From a checkpoint of a small transformer trained on Wikipedia.
Size: 8 layers, 4 heads of 64 (1 for keys and values).
Architecture: RMSNorm before each block, rotary positions.
Training: a variant of Adam for these matrices, 121M tokens, 7386 steps.
Each number is 500 + 25 x the weight over its row's rms, rounded and kept within 0 to 999. Layers, rows and columns count from 0. Numbers have three digits each. The size before them is the row's rms in percent of the matrix's.

# gate: layer 4 MLP gate, 512x224, rms 0.103, rows 291-330, columns 0-111
# up: layer 4 MLP up, 512x224, rms 0.0982, rows 291-330, columns 0-111
# down: layer 4 MLP down (transposed), 512x224, rms 0.0926, rows 291-330, columns 0-111
gate291 092:474511501501499480514522479473541510518486482517504483498527511509503501522461501489522507524506481532483510510445475493497519490540521487531507519475500476509477544526461516546514453461497513532505474503529510495533480481514509475481496496461505475462529433480505453477506513443512519494475484548469579502500513499477479497493502506511
up291 093:489493484525522508511509452487530507519517512455505512485499479513501433523540459500532527503520498540467469546489504481494493473470519512462526517495519479537498521483477482538510545508522536509528500522507482510520488498490552545470525532473504482461529491531514461505490477496467460485476535492487530475484505470496520472498512516485
down291 095:544515473506503519507531487523521448509501493515466514524468467466497466475500487494472490455504470531452475493525459492501484541504545526462512491488500510512547518436518480476547519533517542472501507536496482507467493522464509534515482467494538472459530504497555489488530506519482497519520521508496514514497512448482488512463504517461
gate292 106:516563483536513510512501512488498507520470493518504516500522541527479527523479502497463519501501514513491520495535504529510520543484532541505529507527446515538489496508475547547501495509476447511529482534494486491524500496526506482491466479542482531514482481446472491499469513509485498478488505496487474486535492515487482504521512479572
up292 100:500525522483483533575494488520480479463502513477519507483532504509526531502483502516492482462496519482532484456487468515513520497511517522497467492498519526456498548498448504489493496478509490513495539476515524510473488533518491507507542506491503505483481488512492475505494475489470497504511438525542503507460496485517501488500496486472
down292 095:507497484504482495526505493492466513505502376526494496482479522515495494532470507499462507465510535463539511529527462505503513535538448505494500510446495520526514525507513532491536484523477487491513531475505501484533504541527503491547466481496448519505523467501533490493506498485471555497492510501491491511513488505515533511514512496543
gate293 102:512467512500500535501519480500503470512502493516515454500514510519457519487463485486532525488472513506507488513509549524500475472520523520522513501513506504456487525533496500509460477532479516513538501460508497500575529499525468487522548503501504485468514496470497506519488462479503520491517473517495512544542508489505559468523420505513
up293 100:497502480499489491523516513479460510539479496506498501516487501518524539473530502476490537483518498488530478482498506458479427510494501482493462512515477481485508488540504492528540527507517509506497476519504525478546457539471485498499459452522518524482489517502521555520453491499538507533514458532456548523501508471512458534453494500439
down293 100:447453549528562510495494495473474473482489521486508484488501479519517497467502498486516511501512496503501479488528541550503535509495521511499456517501487515477540513471502489488507499502485474520513476514526489499487493493479512485488510499513464507550505487476483510505466492529502518545463500532476540497499491482433416516469542493477
gate294 094:493527493517543552498520508465491521503490473493474535502522487488481475495463499534503430517534516531458463483540522523485519489487486518516471510519458503512514469489513511483481508484509464527514502516469482466503489470471539529527518532519427464499552557523487536503508540459463494520490510499485532500513522514499502534508496488533
up294 098:520492500523472477500465511507505504514490515534515494529520491426497482473544518527497481510520510534472538502537534536520467534487480493524497496494462520512483509514516530510500521499430484549492467493495507490509434540513480517461553513481478508472530519508469499466496514533510504510560541511481516483533495529539475504532445512507
down294 099:493511492496502515481537476511492502469495469460506494510518465529459533489528519501474467524497497508513522513485496528479465530511544477529498483523497457485558496525540507482465487535493483526504481456526500490497458483499502466504527486471504437496487506502496474520529526533521515491498444499489488534460497501495471484538537491464
gate295 099:471509486491542489508501496434489472456481501527498511494518493478494520523491511518492500469538530547483474491457487508554499497501521486488507505530485480546493490486467537539510486511470458477513489477468546484514530503486493560504495479528459505473464502496501507487517493488501492516495532545497461464486515481496518540551470543499
up295 099:501503528507469499470508489469522538483500503571445491541476537452527461481512477488543463486510491449514475474489474463503466501499493533572501479488494503549497467544515474491463488494499517500484481473503480450497471515487504511492501480485521521525491485547454505575468524541469525547518497487520509504537525507485517494492484497474
down295 100:515534503474529459547504495478495460497482504533516530487483542555461467527483488486481491494470501497493481476549503530517512488535501477497504462533472506494498488518501533494522501488498515491505486537492486513483481500516469494495511433549516490500476507525444519487513440512484476513523493483516524477521468497490488468491489490499
gate296 096:528530506490473486506528538523513508516520507454468539512529515520494506495496521488524530478513505538507559496497507461500503483538559505546460528522536524480512467513471536544534504493519510499514471497527490508530523501482522506514498478491517525519510511484501500511477572481501488464487483490472535528537527456494542448516490511521
up296 097:511494533535463472521474531456454479505540507477482543483519457482529475466491536512442482463517540516492522509488496498479499490462495478499485485525515506486492542465473492534485478491502521486497506542484505497490544543444482493536546473497520496534537528533521462507526462505534472482542465469500528511490483488473481497484504479530
down296 098:517481464518519445464470515513553502489501427533542474526453512486479541490518524494500487468536512499492487526495480492469505533534456511480512498511502509481498470496499458465525518474522528464542504466506514534476489549499490517470466532509489486558523489515461495516501475494588500485504526540520496517477525492505501493476476468499
gate297 096:465539504529460520500502459503469522508469493526487482507519480473488510507488519501493528504572448536538500481512516471511517491514466513499498472504483491487532512518497482458460475544477486497501513505498467493542466510508498448525496506503469492493530482483480529492506484458504537540491465498446488520496477489514509482457499456467
up297 101:473476510471516501502504492496487492521509496499501458519519527477498534506487483462516450488492525484435499510489457521496485501471465480472474492515507486514500484499515494496504490465529525512497514538499483488486457525468529511495494503531487563545513533531463540519504522519484514493473490508515506546563529452536517504554523501488
down297 103:513508495488498482514506508498527503472487483500510501489518509536514513450465493472487543476496475486519515480535503505485504498562493520540514471516517510481508491466495496450517482484518503492472503489478462504463490493537503495504514539502497486531527486481498524521489517513520528480516476488484515504517490481481503469536516485491
gate298 104:473451520540532487541495516507480442495520509484503487495519528514507488494508529504531551482529520527489531488539511505505538510542479509525501557485520494518520550505490484541496475501573498532511493516536535493496523523526527521511492481522494508476514476485533515471480496484485532533477526456494520531516457490503488522518450460529
up298 104:524508493546457524500497540499475492477501513457515517562498486534483541479446469495527516490518488487472507477516536493442525494522544519501470518526499523550509475497496487506507493473526473484536529492503493480486538517483484476485496529483494534517530532489516521475536485509509538512461505482486530512500498507530510533483481501497
down298 105:507485513478529508495476491483498479529519402502472480467487481531449497483540513506534522532529536535502451544495500546511525537485475489551510511547509516523528522516521480480465500509506509519525543505512514473463488515522549529515497519485498489507487488496481491520530479501557479496529491503450479531513484512522508528516508520523
gate299 104:496526502512520509526527460488473529521512486511484492505513492552521483493491529559507503538548493496508505496514492509495515503468514486514513509502485519498484561521479463486503451506472501489481501473492510526474474489492456468537475539530485478544519551492528492463509514499499485508546475477510515486503536512513535507496485501520
up299 099:493534494526498491497497461524532536543508522501457504467519482472487494495478453492506527509475510508507546469553519462495513511515461499533451489499506493505548481513515468534497494464485494461475523490556448454525513475491480549506473477469503485517485471544515484497504509491494544456488460470483524528522503440497541503494451499491
down299 102:538503485458531499495483509496489479493475466502487519508493483539476483510510483524487516516537503525467503493500504485513527503443444471453505478498504501507546482497483489533500481510480482476512480511522489471492450523469440541492473532491470452477487499516521518503498505511485567494490499536514504535502503480567509499505477548503
gate300 105:512503531489510498458504489459472528499485475526440483505497511518466530504479509540511488539506472531503492506497497508502533480524541534532482504505479524502503522514506522593464494491486461520527491531479486489497510542455528496488511469530534476492473490470462464519525541521488516520487486526519481487499528520517478503512500497485
up300 104:478513516484498467503479447507494478511491477495454501503480524506481492513501487504530500492490442544504475504505494490523453491507507500519490491470488515562509527524508519522509503475488492459569518567500492503486476554496526510471508477536504528478504485515477482528532534543492534520524487558512493516489510537529529503531496556516
down300 098:500470464447497494543452503519525501510537563479476532481466519507548451511483485526517469526483522542505525517499506513498484478511500523491470463500489516471539514479518510456501570502489518501489513524483525505477550540513490517529486508494511496528520540477479468482497521500478517500514490508467506436460527527491500500492462518494
gate301 098:508531494489508495484516478530500522453499483512479488457504492533460536533520493492554472526540489548512515482471488529545552437558510501541507548515509507502508526472528500460523517512502528530492489500519508487539474460532498500526525479492505466491498466493479549490528529512506447520492473449511490551500472485518501483465487498525
up301 097:521437501536484459493496470458487476552550517555506504519518508498507496512443463511491491485452478447472521481543501505471496528506487512522531528497504464489557507513536504502475488517506496544496464487493492505472501487493530490503481503533516520472500543507501513515485468500550487487492525478509465467494462500478481532489455560524
down301 098:509487454531524509488500540525497454505468496500530470494529504485524503516512500508560517520507449522534559521501501468472525517528515476498491454541511488515525494478530466514503520480510501524503520489478499484521505488475481501505477518494445507477478493472499488477501486507519477489547491506511529489479540496491515478481519505489
gate302 099:487476516449465512522506517470533541489482504528452492501537499487507498493483475501539444493485472483489468527476520495551459443523507509467512498493475503492492488538537472507526497453494476537492458483461480481482499480493511536524505471535494496487527491500483554497476505483495476478443533502502493498458480457508518506484508520472
up302 099:481507559484457518529497464458476515515498480520462458494497542491503519516499497487530489483507516496524468463466494469535453470482511548518546504533501492495465558519530503514489503459514504511501489448500497485506517512506458532545521518494475493504530530473513513483488447496533509473481492541507533519481521477517524501478511522489
down302 095:483464509482521499485509536513495446465537473503504471527514492544516516459518485486499496546488486478524525499480501481506496490497518467475486452509514508511466491516481521504506479492529505463510521568489463486556485487529520479541491475469515497501519479478510494513507558527514506468521495469489482477481502534479481490495443541557
gate303 100:522446514503531533517507445514504521510539516527513510521499501463501562520487495496498521506526509489503558491475494451503468472520505505488516511521530490502453541492476538529513484507485508505500473479517507486507507490506497524483487486501505501507414478522515479517542527487535508499498492487496518478456500448488533515498513511500
up303 107:514464508469512523522474509507526483471508484471524528470452484489548493477527512520478463477458497481489524503470547504489469475527481519447479500527518498503528496457492517460515498513505492477529471495484501516480513506517516513530513515558527523504501522493528483453519503485501461550511504483490522503475459507479510484484520480499
down303 104:512453532514503493494483485505521528465504527469464519494491492492521473490534465503485465526512519492480510535509497524486536495515500511515501491495497501527528511483497460503498446527518523500542519482506496484524490477467471507492481509489480520465521488541481496520451537475500516505525543490471459463490483526445520507444490516535
gate304 095:489466507477536534464521517493517505479473510449482488531520510528500536465476515497470584486530509467502428492513521494521474523537475535518506518579481505463509484483453512487504486477489516482524523498510483495527454509508530507503514488485508502441532504511536509473496491485483510472464485471490498496488479518493506496478468473520
up304 097:489509482483476495479503478536452483518495481524455510496506542501479481502498516497506543484512513470520494485493529525521477525527543502519534491514462459461458505508507539463507485507487495495487534490527497475510475502511496433476498507512502495504517521535498536463487521497458479442487517502496520483482460506513496510502481501472
down304 096:472477488467505511488504533533545497480535485512505480492557506493535498481552492467464518480509492515480507528486466510488508490490472469509502523471546512501490505480479478485466478526502490482459472508517496499496488527491511477494476446522483488529557534503558478458441509510514472474501520554516501465514505508521511479497514470493
gate305 094:490506525482507495505493517495479466465488484474520490515535487495508528526484481521460487507511503535505520520474488483499510535507467552502487546503509498493500475508425485540476484506508467502464506501495478541497493520487465505501514509509497541514475473495500517516486574464509456483501503465485491489527519487559458521491447532507
up305 098:508513513504506520549493515500477516487551491459517462483448490497490518523534460545458505529467511496502482499523506539488520496485521486496440531501509527434479458510532494503550479455487514508522458463476497491516509519502497494505505504551486448493515484502504517488501526452555506492497449445463494531453494473529505464551500511493
down305 098:492473503478495477464457534500500527513500495514508476505473502492554481491502499476485534456519495474476527505513527530528488465494473543551507505531538562531513497486478487512517469527531503490529466511541470509521527494481493493470524521539508524540512468460518474559477511545467491492535479556480540501504506503459509539475475515500
gate306 108:523539505487559474498495467521497501450437463517546499511460498523494550516510489536511525510492513476555514547470517489474527511477484514512497519489459437468479491517472485516512489465489476529481499513546536479504477479519486511456500495478493476555502478462512498496554495496480501463473463509534503532498479503526523497499515534523
up306 107:525499509519543518503477517490473505501466510512522496510512472480501517514522509524493508530487484496510497458521503475471501525482498507430466522532535520496461518546516475526517507532481524539518449512526502535499505511497505509499466507520430457465489487504486530482494497503515436527472519479495555503492479503521507507489548516529
down306 108:505500467501465479500508489514508541451470542525532528468522517515505511530490508468484473521488445516473504506551526514498488503441524514483515513488503498514506497497492480527478490453496478490501482517505498477490523480513533525464551516465488537455497536474508551526527494530485491523524565505502495546544488512538510495516534478463
gate307 101:494486467526546527512472514479475495479501508490517514507496453503563538531503479509496503501495513462540492517512506492497497513459523476537483532479448493459527515502476545492507487498501517528484540486530496454509475468493478490502516539471429502456508511474488494453492506455464514509500515501464518509483486536478471503485513508493
up307 101:474499520519466474535478466491502496461511505538517536504494472493522484508477510493510497509518520512471521526490521523504487481524484480471524548547471470512515520526540520489497501536514501489533486479559491504506519512529508490506535511500449470473483527457465529495499463547474488526515476505483487461498505524473539511492526480466
down307 102:471496505485497468523518508516535527553525538491495494550497450486525514501498490451487533475496477482486514534518524537482490493458523449506525517480518508505516487499519494513474425467483495532507503471487482465473477501523468546520488512525458484482530512462515518479543493499496501491536516540497485517550524523486508489472459492504
gate308 093:490477491515512534537493492452505476510538479483527539480526479497484485545484514516509505509510517482532507480539528495505502519511537537477465490513484514507492520521531491524502481458539556477492516492470445507478482500522502479504521562446536453512546480489518490531521561450457502456465505474502512496502473498521485485474495517536
up308 100:480559517515497529541481475485481501511512508483476504528464528488492504515501491504500504492517507507538501489494518522540485495537463496505493479539493528489505526472492487501487522485526523523472520553488462488538516522444491463443506494478502497500498448472460501458513515500514463502489486535483548506504465506501507538478480509520
down308 097:525500487508504496479524513515531469459491435518495527503528513490509558499493475492490513489505496489514516469497486517458481496488503521476515519474490495527547503502498477427536493505518521484528443510517530439549511520525500483519534479487494477499529497516514507527499502524516523502517537483486507519500465506530496536520482531539
gate309 098:546561480510526522490531518508501527502496525458490544481473489514475530500441530516517522542485562487532484438494486488514488548506514515503424571492496551485467551488522516490528507511488508516468533480520512505518454508522523531500479509512531501462534519466497446461480498448476486469481508492503519551467524503529531486514484534477
up309 102:492537524496467512488511463468516487498478486462485487502473489500571536474519499487510512476474496483528508481504524460524511474502469475510474489497509503463486543456515505539530503529484508484475514526512467464503495498517512501490501538471539510527514550508489470512532508504496523463508465515531557485513536504492547516464530499506
down309 103:477502545498488547502459499466463514499494530473483507492488480519508502469447491501531535517490486474506505456509404473508481522494516486482480497489480493520478519499524526495477527512526473485485500500490512502484516532444527527545497510499511493481486451513459532478505486493502474494486491506475514528499504474535508515433530561503
gate310 094:497506533548474542526515452470505483468488477458505529477492471523509490487494533495506478505485529473483513535516497458466526474485506490475520466483495528499502531511522520489548481479504521498519532495505565506520463479486490481508528528511494464508502507486510473506539491483481472461549465474502506501492497483463494496485484494529
up310 099:500532478450500487489493536482515441537475506497511500488483496481505485505507519525529497484514509487485475505473534535492484520498485531489524510525436502528465480463538539515519510499485509512483487467519517504502529422493524530489510474476504473499491469486530523490477487549501507514445511531498490492527497487504505476535456476510
down310 099:511466494572514531489511465504486539486489553509450502500474512529501484504521517497553492513471486544516506545535499523494474507583512525459523538516488511477503506536495518482459521491521478519495495487486513483528542495491496468495505475508497511489479491454469493513503514497435464464508510507478501511493540501487496496544523505500
gate311 095:503492500515543466503505485501458491546491461507513514506493464541459529521491512501451512527500491483518471520519490538456521475493522499527536533546490540463516523511508533515541467543461502501513548471498493537489533520489529463493467522500548499504483490514499523491531504483519551482504513476526521524486495542504506493579466435507
up311 095:475525480517499488477496476522483535537518473534499508515512536498508511532511494495492506514466527489503485520469504513465503502530505486496529473516518518519517498485503541461522527506512499458503559513531495534491483485471490490472548513465506508477508545510476502504498506479519503485507507475497476489444463537518506548509484464523
down311 097:467485481465524503516485474545553438506509547485439510466489511496522515507506458526537482494453471523507493536487503560495512491535494461473484519528494497506549543475496497482515529517541466503509522529485526538541513474500517484540521483499500480489516463494474483468556520474476492491533510536524515476459491487476494506508522523485
gate312 096:473484458491508481507483565499460488478492464485511503464472520478488493510479452503484527498543514544490480494464463505524494490512448508536505491474525510494550504559494497479513505469542498472521537547518514491506512488482500499505484514477490522493501496538515487491519508519469537501483487508486524534514500506506505529508482470497
up312 097:514501538507487495481491473540484508460495503521489513515503490545511528517498546454526510519466494531506508508477532448465514497490494478502504516521498491478492506474471519524558488514465507540488533448471502500492469479542498470506491506508479503516515509481489526513522483500507512483519502460490523506509449500498470497541499532495
down312 093:510456535543508535520515527519499489504494532461485467504510510470508534489467516478508505440526514499531444470503487473502481496534544532540487475522462511496529457527499469469503471491522498495493494466492475494530474508508476513517481464492480511534502514529465486499494496523518492515488500509451480494517519480519470488499475533497
gate313 095:522504532473469508490494497499499536509478474441506510510484528513504531499514491512507523465506556481519500493494482504505474485474506501514508506465466505527486523520495525493535506490516482546465528452529519548483485501473438544488461510491513484541462498472508553454507487538543513497491500485470466552472476497483477508522503477477
up313 099:465495548531474472515507490465476512479530525556513489526529534491461514486520510507507501495523482510542497503481528439526489495501497515498506472491490499520496456495510497512534479525506468514501513510557512483521551472510514524522503595486516467500468491496479463538495442517492470470471515493499502470457507527497465519509513529464
down313 100:510541509496483493507495515517506509440519496480497573472502519470490462480553496467513527492485510441497476487481478502521502484488504554475490467491506489505578506493530507453458479511487504464462474501507476491481494542493461483516484483532464505454528506459529436500536554499511496466478486503470536511508527514448489544498480518525
gate314 107:520474515553484458526489513479505454534524486459482522474522500525501514450485523490486491531529479526492507473484490519526494461480548499500506507495520532530498505477489511462526510518529464548505520501512440520524470485506470494558566549532484507521490494471446516471513478460484500522509500505506496506451518510500499530527491516516
up314 115:515487497541514472523465524491553478524459523557488503474506557477511491471472501484482495543502472496542542512503506517512548508519530477536516489458446461537475502522493513500507476457545503522495529508492482494555494471494512582521530488514500485519460477480486540490497496523498513496503530521520468523445502523496447523472536503498
down314 114:505515506447504495491546484486486512503504524480512507491476500477487530529530503521487518510497499520509490534481523489483482507490480535477518519529545455507534482507534509487475490543476507482445463510530540504480513535511459451453501504480472488513501500526524480525500533462494507486503504498488499509503509485507531493488476533499
gate315 098:458530520526527510452532516473527558508500496510524487496492501508445483517489525533460509516514497582466503478507527452499553504499487540535532501544453518488512517530530504534459482494473445504509474513461473491536467545498504512484524472530477533522468465480484504484520539504453518461479502483530472507552506498511497479497464524510
up315 095:483524528572509494501531544527543516517511529532515522517520530492463469534533526508471503480511493532474494504477524483473486534434532496486480518501504540498496450462480501523476560480465446492492487480485454521528476497524522512456498464516517500529499489493496543480493549501468475483510534506474495467499498491473463546492494507473
down315 097:539471482519500476527543498494524479494496580488511496465508496517509499520504538501479492498496467518443456512514528506478509498478516502527483485497512504500457490496503475500494558498519526461510485529493499508507507484481533497501536501494499511501490502525519499479494490462505498526557491513481481469480514516481487494539539505486
gate316 096:487454499465499484437492549475493541493462484522520473475479519526500511469521492468483479492514486560478495524488503496496502417507502497488493490522490490526540478530502509512481476524488510527558463534504500548491474511491468509523542513545492523477489528494461484498516540519501483497489465488555507522538525453479504453478510492477
up316 098:490482461483505433510554503506494476525447506494563522510433506545506552466505454469515533494551532521569466480529527538552514492508498502513501554512463509515459504475484501500539449480472516478512507526490534536492520467470482506488501491493508484502515508495481499507515482536485541480492520500476498526493538507516533510497478491551
down316 098:485498513509478502471534524488478525451519509539534482517486498529503505501491467493492456475557481489519515499496507475487522543485481501515500513512470497483535485532534505516493516511550494496472490458535479542497517512436488500510485521496512542494464499539475463478469510510520458488527447479541476508514539473505518482472508494485
gate317 090:479496497502513524492508516520515439476510507518461514477495506484497502528474500526480521520526504511492477470516492495492504484498481503535499494481501480477537519544520499512471508523506502459488480474540497524524484490475507459560513440500483450471478474455462528515514508538484506501505525450491490461427540436516526499503491461499
up317 095:486550458544486458490491497454517511492493521499450527518506514510517556502522493527565457483507506510513487532533521533501493512511493534499534516481488461492501482539521513451533498492485519496490503474516546453514522485515474508511532514531520495489500547544509508521506502459515504451497536470502514539496517477464456495488511471500
down317 094:502489526512531515484506509488472499459517529522478543480498468482537487491458460472541503492514510481528486490476525509486535522544500487542502486484498497478542462511477528511453512538476539506516526469464508503525479510474472483546530524481499530488489493527525482472480486532507538483508510477476483477517524507492528534464475509528
gate318 092:544546505511546507460538486472514500496482528475541524461496524491480478480508517517458506527504556513493486488495503509503493549498576508481507497451480536468524533517481462534482476490510469468500520508483440514483491514544492510466529526515487497509458517500538462506528500485453528468491499467538506484476502496504530471468514511509
up318 089:501513471461470524500509510528491495525486447526480523549483500478508493520472486486558500487501505474501510514468517504463496471523471492530496516557514486498485498526502549515487477499467515488487491458478486490490502493488509478485465485541522499503492528463520502495523528489491490589502530522454565530506532489508525496478515487508
down318 096:521496524498480484469444524482479497500475527453474558511522476529478512506492534530490550506512504490513497491492529494523488543525537497486518536483489502517486520494454452510510509504460495540491514490461461545526489547501479518515494521518530476527499539528490527458506510482462521477506469524531442468480510489492504455515490523537
gate319 092:520494513545578527514531479481530476547488529461497508473536549469502468499485552504487476496457488521535511523487491422481486559487513521445512472485515506500512516459503524489494478496479510495525484490477494485525516496511488504495498518499527507536504516520492542482477499537521492459487486533478504473470506483467507491480536531507
up319 095:472499517494512508510522502481459479471493503533484493537556483553443511588476473485472514530495499511490493502515494514480526443529481499470474496497511487521487492511477498477513494487499489448494460540521482493464457565538508526531494512501477479483499526470486539522482498495501512502520498502521513518497532522473478502545512509455
down319 095:554532501475552486478472461450498506501506622517511516467473475468490499480486484523475455500493507507517510506526490457533498494469502484448509532476497554460498500499500441463503507473480527514493512491513539495521505508499496527497487478508484526530447495496506527486448487522548494491502533498522504498546508498475481474521475523542
gate320 102:534468514480472478484502542466477459483497487466494537506518488495465507513487501509491517505535531464495485477463488494529510464503554529481480475520493506523508519523427538514512449497496490509526477494498519505501486523485463513496484508522508499492452541486490473474557457494483503497503520514477476545456509459549554487541498487478
up320 097:539516497488546514460487475503493525499507474518530466526463477432472456498512502496538437491481478525517518517526518488486471553493482502562525520517488485497521501507484492488496524538500520490482519497496482507511493502502526480482481545493522514494523435473528455489534541528485472530443495515505504474534502541504420489482521534491
down320 096:525502512491491499507514491513518494489475492473536486518474454495520506466509464502454529504511528496460501501506525501541517513517557515532550561502437513484515532523523504515525509506477501543510584452442462498515503471469497524526543458469519537472488488523484523513529521482438453480503439499483467495543522527529490457515500543514
gate321 098:485503513467503503461476515452489548489515505485525485509538530531451510480502534544490480507464526502524513432549505494460453512497514506515501484486491469469500511479525522497503482482474461489532535497515473541476449501517494503442483495486568516523497526520468498491506485481522507452493485488456478510526496528571492481516542498466
up321 099:493499456550499464475507499566483497486477485493544546480501491472510501492507505488497482532554473529449498521449505492523522510502467538475515506472545566509492462489451484504493503501573470507457488535505496508525494507500496496515520526505506507529499487484473479520510492507510514504502500545481476527508508528505561527475531500533
down321 099:508526518463518518493522473518480551488492567510507497489488532471531513498481521482497504489475555468490504523463518484538516456460470463480496490539483480487511535503505496490503478518508539512454524501492507490518516487539473550516466520494442540473509465535522496488487541477554478524524509519496499485484492519487546494490505511539
gate322 095:498484485476472501465497449529496483515514515495507467497452496480512521479460490454443498507545479530502506530509478474497520537504499512514501515522477486507493503463483512530559458500516460530495481535557510493554489463481531463477509447535506509489474476516506512502508493458521512495476477507474501531515508493444482493481499490508
up322 102:498518499511533502524508511522529511488522515443498548488514478505477514465537538475523500507512495478470516489515485509480452542488473491520529475500434495543496497503471511478525476520502479498452548457474466508495426486493484504511507526492486507475519526489499524448549499482488487418496467530510499510511521445490495464498456503559
down322 101:488467536508542459492521505465462494454522555507523477488489511421480492500503517488501480482480508507452505486504508470484526516533510515488486498530470514514475493450507535488520501506469509474510444508548446465531489528485518539517520458504488493542501497503492539493529506505523495503522496488482502480494520478509520495519476487530
gate323 097:496483517518527542486518463486491483493522489482492474508484481541530495492490482499516513480491519456527518543481554517524483499496487440522496484515466478493479559530525487521520484486445498526476467503470485513478500492504501484475462477488533467485468534517477526494472467514498504484486507510530473480471509493519468499539469451495
up323 102:493537517519492468511476502537482454452478492489494504500509499478526470493456495490506475508484527517473521522536476525475512480490514490500526493476529451459500521501422559517464530512509480514486490493518497506487508484472496471509516473531552490459522467498466472533494520485492491506484537533473512491504507520504527520505445435502
down323 102:462513496533498481539470450487483492507526516471503476496537466429499484525477531489482537483451509513481505482506500481462479520519479478494474462494482516472474464507497485483489532438472457519464501506516536496526467486487458473472478510545531510525511491518464501528512526478510458484505493517505480491514487444525486439460531476510
gate324 101:525520521526502530518482501487486511502474499458476491509543518461459520487484481457496520504496514488544490516494555499555527465479516523504530533530515500482479536497536505512500510463489480492479468508460490528484506474521469447501544538466458503520514479483502500493468464487472490445445550461521476502490471524524488496506474535495
up324 097:539515530526528497450485523499496497484496489477498473534481447496511522488498490504508485517482470525483532506473483468504470479463480488456483490495535472482494482504458506505535488532519492523511503545514517527496451523516487476520511538457460510506479540488458468473503499551488514503508468491506520517490509503496531563517520497464
down324 098:448502506537529499511535529529488561486484537461534487511520498511501471491506486428536471500509506469523452524500508493496527477538499518486486460464504470538489522481491513520515460516522537461508509481537530514536527470497467521506531506517521485487506519520507515514454529516463498496512480487523498569515473494453543496500489497525
gate325 093:494501548509520496492494482470440494491501478521503463522558512505466526500529480574496546508528476518472483510444462464505519481513477448525444500505456486519522481495534476497494528515492523535560488487498498503482499544484476516539512490481505503520488502501481487508499506512462487526523524438493490498495461490480527505513500537499
up325 093:487468568475523444472514524475472513519497486532495488551523518523516518510494488528518521460504489529467510503485508465501512477524472458552488538489520534505483500502501475459499495570528481512478497477520494467463536500473552503513484459483504490488451514463510494536504527533510486526481509521475514505518504469520515509558508511498
down325 096:509518494493484516491501500528507505511487530538497472454517503497493530523555501505506512469483495464532531496503496517498503497520464532487533476488521495525514505430513527482459519514502527515531530519527501511488486501557511476503512493521484481495507505532519472514519517469508467490528513491455498470479496507525516468506445528483
gate326 097:529548488525488507470523535492450522543515483499491506487489516481483488497503497502460504524534532461525516469516492479501487509511483514524503499514494512497523517487460536475480508487519533508484505465520511515508494453516540539459505508559436502519539464478480503513460501524491522530448516470478468519488525510498503464465439512519
up326 094:460480497478483528508503459525495455496506547484497525467453504511499539494459525462521546498496545529495487473503499542510527456508481530476490510498496465470519493522490492496521494538512530467467483473513476536507522512522499503514535496488526508449507516468528514520475486464544478491451502491503503534494482415491533522503515505502
down326 093:530460464516486490517510508489486468466495477511498538504507488487511519487488516546507476506501518497473516454539474525494461487525487516559513517473526542507449500494484530479514545513449526496495481460506468493492506521508517537500523486506475511534507505489513492493492493444484562512473509553432492470518499490535486486519476495506
gate327 096:535503507530472486482509492478470536494408409523499479511486502515456555471475500499487519499489466507519489478507505485479501524505532537474516538515527520460495540518479485503492506483464484527529543474523468509567517467506492474500525456521525518497477506489495474514496480458496502525479493499530499513512512501470512509475453517489
up327 099:502532523453474498500505548503458515483477489496482534502501484536549501457480496482473488475463507515497513470479467504477489529483501489481529518462490519473507533507475480462497543448469513541510533498517498500475480478492478443481548516496494513494518503477480458556494477537546450496502431494522464512517485498507461509467485522517
down327 100:498493459514504496511543502512518498493538453481475480505516503529481455455483504505498507472456527488462498453535507495503469521523452507485486501481506502502498475493506494510525555520563526496496526484516509496482503512509474518488445496499513491496532503498496496543501504523536492500519471515546485504481529504459498523453485522461
gate328 101:513498518521526525491503541478507470487504512511500497518495489464471516455432473507461500514476470504542522536485496498518509457491543514516471498550513496521492540531521507484499494515469539515496483518501488550532544518484499476456503501481502531454470520474477464523489478460500517479496509488510512508505488543509505474542506489493
up328 103:542503449451481487488501478502493500497527508513499501462509531505490498515509497481509458516493490501475541526476471550451503498498500473495503483474508468463509511502496494482484497442493486514514521534559502481511469468551515479490517465556494523464511481475503491534529523522515492504533488507475484455509472513512471475501476507493
down328 100:443484465517503492516498522487517502521502510474500489453543502517509513503488508508486494445497533477516472508470511479501473491495458504504528472465445540510498476474487515527514514517526548533492505515532498484488463492481498463500485524488545533537525494455504514476525510522481482502510498497496457497494550465493531546547474497508
gate329 097:493533505508505536511519489531506448463488500497513542576507501465477506520469469538497506533519452533475502493494486487520517514489483537520485487510534486502525489492499507536524484511491499529511525531540518495542465528471465500511516529528499511547546491485462530509523500464476535452513491504508492466498508510504549528500522511486
up329 099:542495485508505510433507469493502539527523519475448485486515486459508460477510513469508475507490537503503498473515481542491483523489487505482500525467479524483464474507487468493543506514534494504474496452487530475477471519502478508514498517484488502489489484498482467548509477533488475508553515452506470498520500509505505466515490467458
down329 097:485438471513506474505508499502484513515484537512514509556479526468517506503554476542503531501489484493476552518510464493447506506486477531551504486504505485515491490483522494502510477546487524532516523489506467510506469538458462456483522496498502490501485505470463501481541543492524516503528487503511536457539479544494494543481536540490
gate330 102:469474499492456492497476458505508569520476498460473472502454468514466489483529482520561487523551489483535519515485518472441485510546533484500478499475506485496495523466508436484497499473509520493524483512533499440488502512495458454472499521496455458504495526508526519515525552501504486535528504489510504495502499522488489506505520469508
up330 103:515497510573502488531512511495502506505511507491486495490497462496516519485506482517540479531441467513473500515519531518503500501511444535512500500510449526550532464502500490506505496494496501525518554490509510415525467519499447477462477517498508564553559499497523497483502470504514492533499484500516501502513519553522499497526502487532
down330 104:489479494510520477546509530516497504470478513471501519493531510471503465493508481469528536483523467526517496476534502472501522429487473499519470522510518520511529537488472493555542461517543465515516490496480523491534532474506496530529466515494509496520501494464509439511534523535494502470509497541531561505424550516514450492509514528503